Each number is 128 + 24 x the weight over its row's rms, rounded and kept within 0 to 255. Layers, rows and columns count from 0. The size above them is the row's rms in percent of the matrix's.

# layer 2 attention output (transposed), 128x128, rms 0.131, rows 21-30,53-61,84-93,116-125, columns 64-127
size [110  85 113 106 118 103 100 109 100  96  97 103 100  92  90  91  99  92  96  95  92 120  88 104  90  96 100 115 108  97  90  97  93 100  90 108  89 103 108]
[[110 134 125 162 123 118 117 164 121 134  67  94 107 127 171 163 178 122 151 108 145 147 132 118 190 117 126 124 129 108 103 127 124 128  96 116 110 120 145 157 148 114 130 143  88 129 142 126 132 109 126 164 129  79 104 118  82  88 171 135 131 127 113 124]
 [145 169  99 130 108 168 140  95 130 139 123 132 111 107 135 126 122 119 102  68  93 150 180 127 166 101 119 117 132 137 113 109 107 163 170 157 126 113 105 147 137 144 115 112  95 125 102 153  98  80 145 125 136 147 133 117 129 123 105  87 113 141 111 172]
 [101 132 115 194 119 153  99  87 133 123 110 169 147 129 111 101 152 113 115 104 136  98 134 129 158 115 133 136 127 143 143 118 121 119 120 136 153 159 113 144 147 142 118 129 114 152 140 139 143 128  84 163 153 117 114  99  98 151 114 109 130 112 128 112]
 [154 111 131 140 170 164 144 158 146 146 123 125 168 125 150 125 164 119 132 154 134 165 124 143  87 155 163 137 176 144 155 104 119 108 109 160  92 129 129 138 137 139 150  75 141 113 116  94 130 140 141 110 115 101 118  92  88 127 166 135 159 122 145 146]
 [120 134 147 157  96 182 165 146 126 135 119 121 143 152 135 103 114 153 110 130 164 114 146 100 141 125 126 132 141 107 126 116 180  82 128 114  68 132 146 123  58 129  89 169 118 105  82 169 138 138 146 143 132 144 134 124 114 143 129 119 118 124 136 146]
 [112  93 115 158 139 145 113 180 149  98 119 119 118 112 105 122 154  85 139 131 149 150  98 130  91 121 162 165 121 117 182 146 155 147 129 111 154 144 133 150 134 158 151 112 159 156 165 135 113 123 129 140 152 120 188 136 148 176 127 159 121  74 163 108]
 [131  99  85 170 124 113 129 139 170 149 124 128 138 127 117 122 108 136 146  97 114  72  94 142 119 145 129 152  70 142 123  99 150  95 130 124 144 141 127 172 128 117  86 124 125 156 104 104 101 147 126 114 120 127 145 139 112 178 142 128 116 106 142 150]
 [136 123 126 130 107 141 131 115 105 138 172 128 115 104 140 104 134 169 104 136 122 127 111 161 146 147  99 110 176 164 147 162 109  97 150 129 141  86 134  99 119 103 169 134 100 133 146 115 110 105 127  91 132 146 105 106 132 125 149  80 154 109 186 110]
 [125 158 134 113 109 164 160 133 102 147 114 135 146 107 118 101 131 121 123 111 135 146 128 135 112 111 129 145  97 147 124  97 171 125 145 156 112 122 143 138 118  72 145  82 100 128 138 125 177 156 131  95 108 130  93 139 138 148 160 122 121 117 157 133]
 [143 106  88 119 134 143 109 128 143 170 138 103 115 160 173 121 109 113 123 102 165 122 105 124 114 135 122 176 120 151 151 157 147  88 132 120 119 149 127 131  80 140 149 130 149 110 106 138 100 135  63 125 121 136  90 127 106 120 130  71 116 115 115 105]
 [108 140 102 138 136 151 151 149 139 145 152 142 129 134 195 102 168 137 133 104 153 133 131  94 139  98 154 133 102  98 127 116 165 131 119 153 111 152 127 154 119  93 133 160  69 137 127 128 120 141 119 181 158 135 126 100  99 139 125 124 142 150  93 141]
 [146 104  76 152 113 141 118 123 144 114  92 108 174 164 151 126 136 114 127 124  83 145 153 147 174 146 142 131  89  82 114 161 128 140 131 128 120 128 163 155 147  98 126 131 154  97 138 139 124 102 122  99 161 156 135 154 111 133  97 138 125 133 108 128]
 [135 115 172 159 106 141 134 108 146 118 107 112 158 141 105  88 150 154 156 129 124 127 107 160 198 142 142 132 167 130 136 121 130 108 158 106 116 114 143 159 139 142 129 115 127 177 136 146 114 147 139 118 181 122 110 147 119 157 132 107 127 135 117  85]
 [182 147 157  96 128 147 169  87  90 138  83 116 127 151 110  99 148 110 149 137 125 128 122 135 137 170 106 155 110 137 122 127  99 104  93 142 129  83 156 141 140 127 150  91 179 127 130 150 128  99 107  92 107  99  88 139 112  98 142 147 126 120  73 132]
 [155 137 165 130  92 153 115 175 137 110 144 141 104 124 146 124 151 125 106 115 132 119 106 112 179 147 110 113 126 167 150 171 147 104  85 148 119 106 131 108 112 133 141 129 136 115 122 128 120  99 128 130  95 182 125  75 147 104  99 120 125 120 110 133]
 [115 126 159 173 137 170 106 134 150  97 100 106 169 129 139  82 154  58 159 164 126 115 115 114 134  99 130 148  67 142 123 125 143 146 140 102 145 115 162 102 109 133 138 106 140 122 137 120 181 132 133 121 146 171 119 120 150 132 118 134 113 117 149  80]
 [122  77  95  70 110 122 144 135 136 102  79 138 146 103  86 179 121 148 182 118 134  91 151 132 156 117 159 114 101 113  71 101 123 119 131 136 153 133 137 132 163 127 137  65 117 123 128  97 126 127 158 155 134 122 137 111 117 156 148 133 122 134 120 149]
 [ 63  98 152 160 100 118  95 126 142 140 110 130 135  65  81 167  96 147 125 152 101 140 127 151 117 117 106 119 103 106 141 127 105 105 164  86 107 119 160 129 146  98  97 122 161 110 161 110 114 122 139 141 106 110 144 138 149 161 127 115 121 102 148 113]
 [138 143  80 132 113  69 134 126 122 122 161 104 117 110 124 115 154 130  90 111 175 101 124 146 124 143 155 136 123 126 110 135 182 120 171 115 142 144 120  83 125 100 119 156  85 172 151 123 108 156 150 134 162 150 171 110 131 165 136 123  93 160 146 131]
 [149 150 120 119 123 103 134 118  91 114 116 131 170 100 127 138 127 140 136 150 134 163 110 120 126 151  92 102 136 148 106 121 154 110 133 144 143 109 139 118 111  93 135 151 145  76 151 130 126 104 147  94 121 112 143 121 114 113 182  99 149 145 100 130]
 [116 172  93 101 117 112 112 128 116 136 151 138 130 140  71  87  76 127  93 132 144 115  99 135 112 157 116 133 138 153 164 122  84 133 126 142 136 176 168 128  92 145  88 100 161 168 106 156  87 136 164 112 100 122 152 146 113 143 116 144  99 133 148 162]
 [171 138 151  99 153 121 155 120 129 114 111  91 102 118 119 175 130 176 103 116 139 123 112 124  60 132  89 133 100 161  95 139 147 106 105 102 136 109 120  87 136 135 130 168 123 146 145 124 114 151 150 138 142 107 136 123 154  96 134  95 143 130 120 146]
 [134 114 136 105 141 161 113 198 140  99 142 142 119 103 137 139  93 160 132 167 113 153 154 172 107 178 140 119 101 103 114 147 112 115 110 131  82 100 151 129 147 159 120 121 104  76  98 160 150  96 128 143  97 123 127 128 129 129 138 104 139 138  98 134]
 [148 134 170 117 131 112 101 160 128 132 112 173 107 108  98 132 122 158 106 132 143 138  80 114 146  99 140 170 117 139 133 142 125 145 146 123 112 170 134  78 106  94 147 164 120 171 131 113 116 114  94 143  99 181 104 135 154 141  88 145 117 112  94 111]
 [137 144 119 103 117 100 163 124 132  79 134 170 144 156 116 168 154 125 172 116 120 150 149 109  94 114 114 201 133 133  99 112 144 119 116 141 120 111 117 103 175  97 157 161 138 137 172 129 132 155 168 122 117 108 129 155 150  97 149 129 124 138 114 113]
 [121 183 106  90 157 118 114 114  78 111 126 121  98 150 169 122 117 129  93  97 112 146 157 115 107 165 121 142 107 162 118 132 111 128 113 124 105 131 137 150 129 133 116 153 131 147 142 129 140 136 111  93 127 125 139 135 117  59 144 125 173 144 122 204]
 [133 131 176 140 146 126 128 110 108 126 148 124 117 101 123  76 126 138 115 154 148 135 118 112 177 125 146 118 119 128 158 101 121 119 149 154 115 124 182 117 181 127 152 147 173 125  92 137 163 116  52 100 144 135 108 122 128  78 152 144 147  94 114 128]
 [104 131 126 111  93 118 110 116 141 159 133 106 122 152 139 118 123 131 128  85 155 109  95 137 141 107 149 139 135 117  96 115 129 127  81 103 148 156 104 147 119 124  84  97 146 128  95 153 136 142 142  99 159 109 116 106 115 158 115 173 110  93 121 151]
 [159 119 125 147 144 129 153 145 128 102 132 129 147 138 120 165 161 115 126 143 129  74 147 129 103 153 123 145 168  75 123 143 129 119 123 141  95  94 105 128 162 111 162 155 113 123  93 137  88 130 134 184 150 147 124 146 135 122  80 150 119  94  93 167]
 [161 138 113 156 113 176 157 136 151  48 116 123 135 194 146 138 103 121 132 151 129 137 117 141 114 104  89 119 148 127 145 107 133 126  96 131 108 105 140 151 121 176 120 106 124 127 144 126 131 132 153 123  94 124 126 129 124 130 138 130 171  91 181 110]
 [125 133 133 152 108 144 117 130 137 123 100  93 147 174 107 144 116 102 135  88  95 161 122 122 111  97 110 161 134 162 150 130 194  89 137 102 155 122 114  88 134 122 137 144 129 101 136 110 149 164 154  83 110 159 129 122 153 126 169 159 169 113 139 117]
 [118  90 175 113 133 125 148 125 131 152 114 121  89 102 124 114 150 114 158 146 146 135 121 122 115 150 116 124 134 101 136 110 134 124 136 182  95 114 143 132 134 100 116 189 143 112 113 144 150 111 137 134 110  82 134 179 104 103  87 100 125  97 115 138]
 [131 180 113 138 138 132 129  57 111 137 135 106 132  97 151 148 133  94  96 102 134 128 149 101 137 110  63 120  97 121 151 127 161 122 131 139 157 136 114 130 113 100 132 170 135 146 116 140 118 141 105 117  94  87 128 129 131 113 143 123 121 173 182 120]
 [ 97  90 136 155 113 116 128 131 121 123 132 159 143  91 141 142 129  93 155 115 151 112 131 118 113  83 100  97 128 136 138 136 153 147 197 125 160 122 115 115 137 145 119 113 107 139 108 115 154 154 127 126 157 135 139  93 144 168 174 101 126 141 155 152]
 [122 128  76 142 184 152  74  97 146 107 135 110 145 126 127 141 131 180  77 137 146 141 140 161 106 124 124  94 135 131 113 133 167 154 192 114 129 150 132 166  88 110 145 121 139 124 148  94 115 101 118 139 151 144 158 164 116 154 127 153 153 140 157 116]
 [141  89 143  90 129  83 138 130 131 138 122 144 130 111  92 104 123 190 156 124 106 136 121 143 149 152 145 145 146 105 107 135 100 107 183 125 106 155 122 134 119 149 146 146 109 151 130 123 141 118 124 149 145 124 127 146 111 157  95 155  91 143  91 111]
 [134 165 141 127 164  98 126 129 153 127 106 137 119 158 105 139 157 160  99 124 129 140 113 111  92 107 125 179 150 134 130 143 148 141 113 110 154 121  98 142  93 136  86 144 114 121 123 127 130 151 138 139 118 111 132 153 137 127 101 147 155 141 173 112]
 [178 134 139 130 180 117 151 135 166  98 154 149 143 128 140  88 187 104 148 113 121 116 148 138 137 162 132 140 127 142 138 111 142 179 150 174 129 140  98 128 116 121 147 146 103 121  95 149 161 143 138 156 103 110 147 162 114 102 130 108 127 139 115 110]
 [101 153 190 105 148 146 113 131 125 186 115 153 128 136 139 156 107 124 139 135 149 172  93  90 151 112 104 150 128 174 117 108 164 105  73 129 128 152 146 149 147 135 123 159 142  99 133  87 114 123 145  91 104  87  93 104 128 105 128 114 148 117 135 154]]
# layer 2 attention value, 32x128, rms 0.11, rows 21-30, columns 64-127
size [110 102  99 104 109  98  98  98  98 100]
[[139  64 124 122 131 135  93  98 130 107 126 134 153 154 100 133 115 139 126 136 155 126 135 136 137 129 201 120 122 103 111 111 107 164 155 131 133 127 123  93  79 159 159 149 151 109 125 185 167 120 113 104 161  70 111 110  96 111 139 139 133 101 124  75]
 [134 121 105 121 141 131 128  88 112 161 143 126 116 120 129 122 148 152  99 116 147 125 142 145 149 133 177 141 148 160 121 116 120 138 150 141 157 141  96  81 132 131 136 131 143 162 111 157 113  64 133 147 119 105 134 138 133 163 102 179 127 125 114 156]
 [138 106 144  83 174 166 150 119 144 117 122 111 163 143 134  72 148 119 127 148 147 155 148 142  84 123 163  88 106 152 112 141 126 166 141 135 142 107 135 104 110 135 126 191 108 132 115 140 112 156 123 152 119 135 164 193 130 150  96 146 113 127 118 136]
 [131 159 126 133 141 147  91 123 154 123 163  81  56 129 130 140  96 136 123  82 115 108 140  91 147 154 150 138 127 130 178  83 124 139  96 196 106 143 127 117 126 178 151 120 104 124 115 106  82 151 132 136 161 116 142 153 135 144 125 156 139 110 115 150]
 [110 156 144 129 106 129 144 112 133 111 170 125  89 107 151 130 134 108 131 140 121 133 140  90 141 146 129 133 102 131 117 152  91 105 108  67 172 139 131 119  98 182 150 147 138 122 135 177  98 146 129  94 144 146 117 151 138 187 145 157 100 132 140  78]
 [134 143 120 113 149 137 146 171 111 153 164 134 146 113  93 153 164 108 130 138 141 145 139  94 136  94  88 124 167 140 102 112 161 101 150 139  74 119 126 138 175 123  87 132 134  82 117 163 129 125 113 127 162 132 106 139 143 157  85  85 122 151 124  77]
 [102 108 129 131 147 131 128 146 123 157 161 161 117 148 190 144 123 109 122 119 134  81 125  91 146 166  96 106 121 144 183 138 108 151 164 141 114 115  96 126 127 175 146  96 135 108 170 135 123 154 138 109 106 118 118 120 143 160 105 109 139 143 116 122]
 [121 122 135 124 122 104 135 134 103 156  90 170 128 131 126  74 174 111 145  99 134 160 101 116 165 161 166 103 141 142 136 153  98 156 133 138  98 115 133 127 117 126  77 145 112 163 129 116  99 154 136 118 145 107 134 129 130 135  70 117  88 165 136  88]
 [121 122 121 110 118 152  91 136 134  95 113 157 115 117 126  88 113 115 159 112 129 138 138 153 130 122 106 121 110 147 164 145 117 100 104 118  86 185 127 128 106 151 116 126 172 186 111 106 153 163 115 107 126 137 152 124 117 118  88 112 161  76 130 107]
 [103 143 139 107 128 132 120 124 148 127  90 140 166  83 161 154 116 125 143 113 148 148 148  98 191  94 167 155 137 158 142 150 126 140 133 121  93 117 140 106 150 120 150 122 185 124 123 173 110 125 120  99 120 119  81  77 116 140 132  94 129  97 114  98]]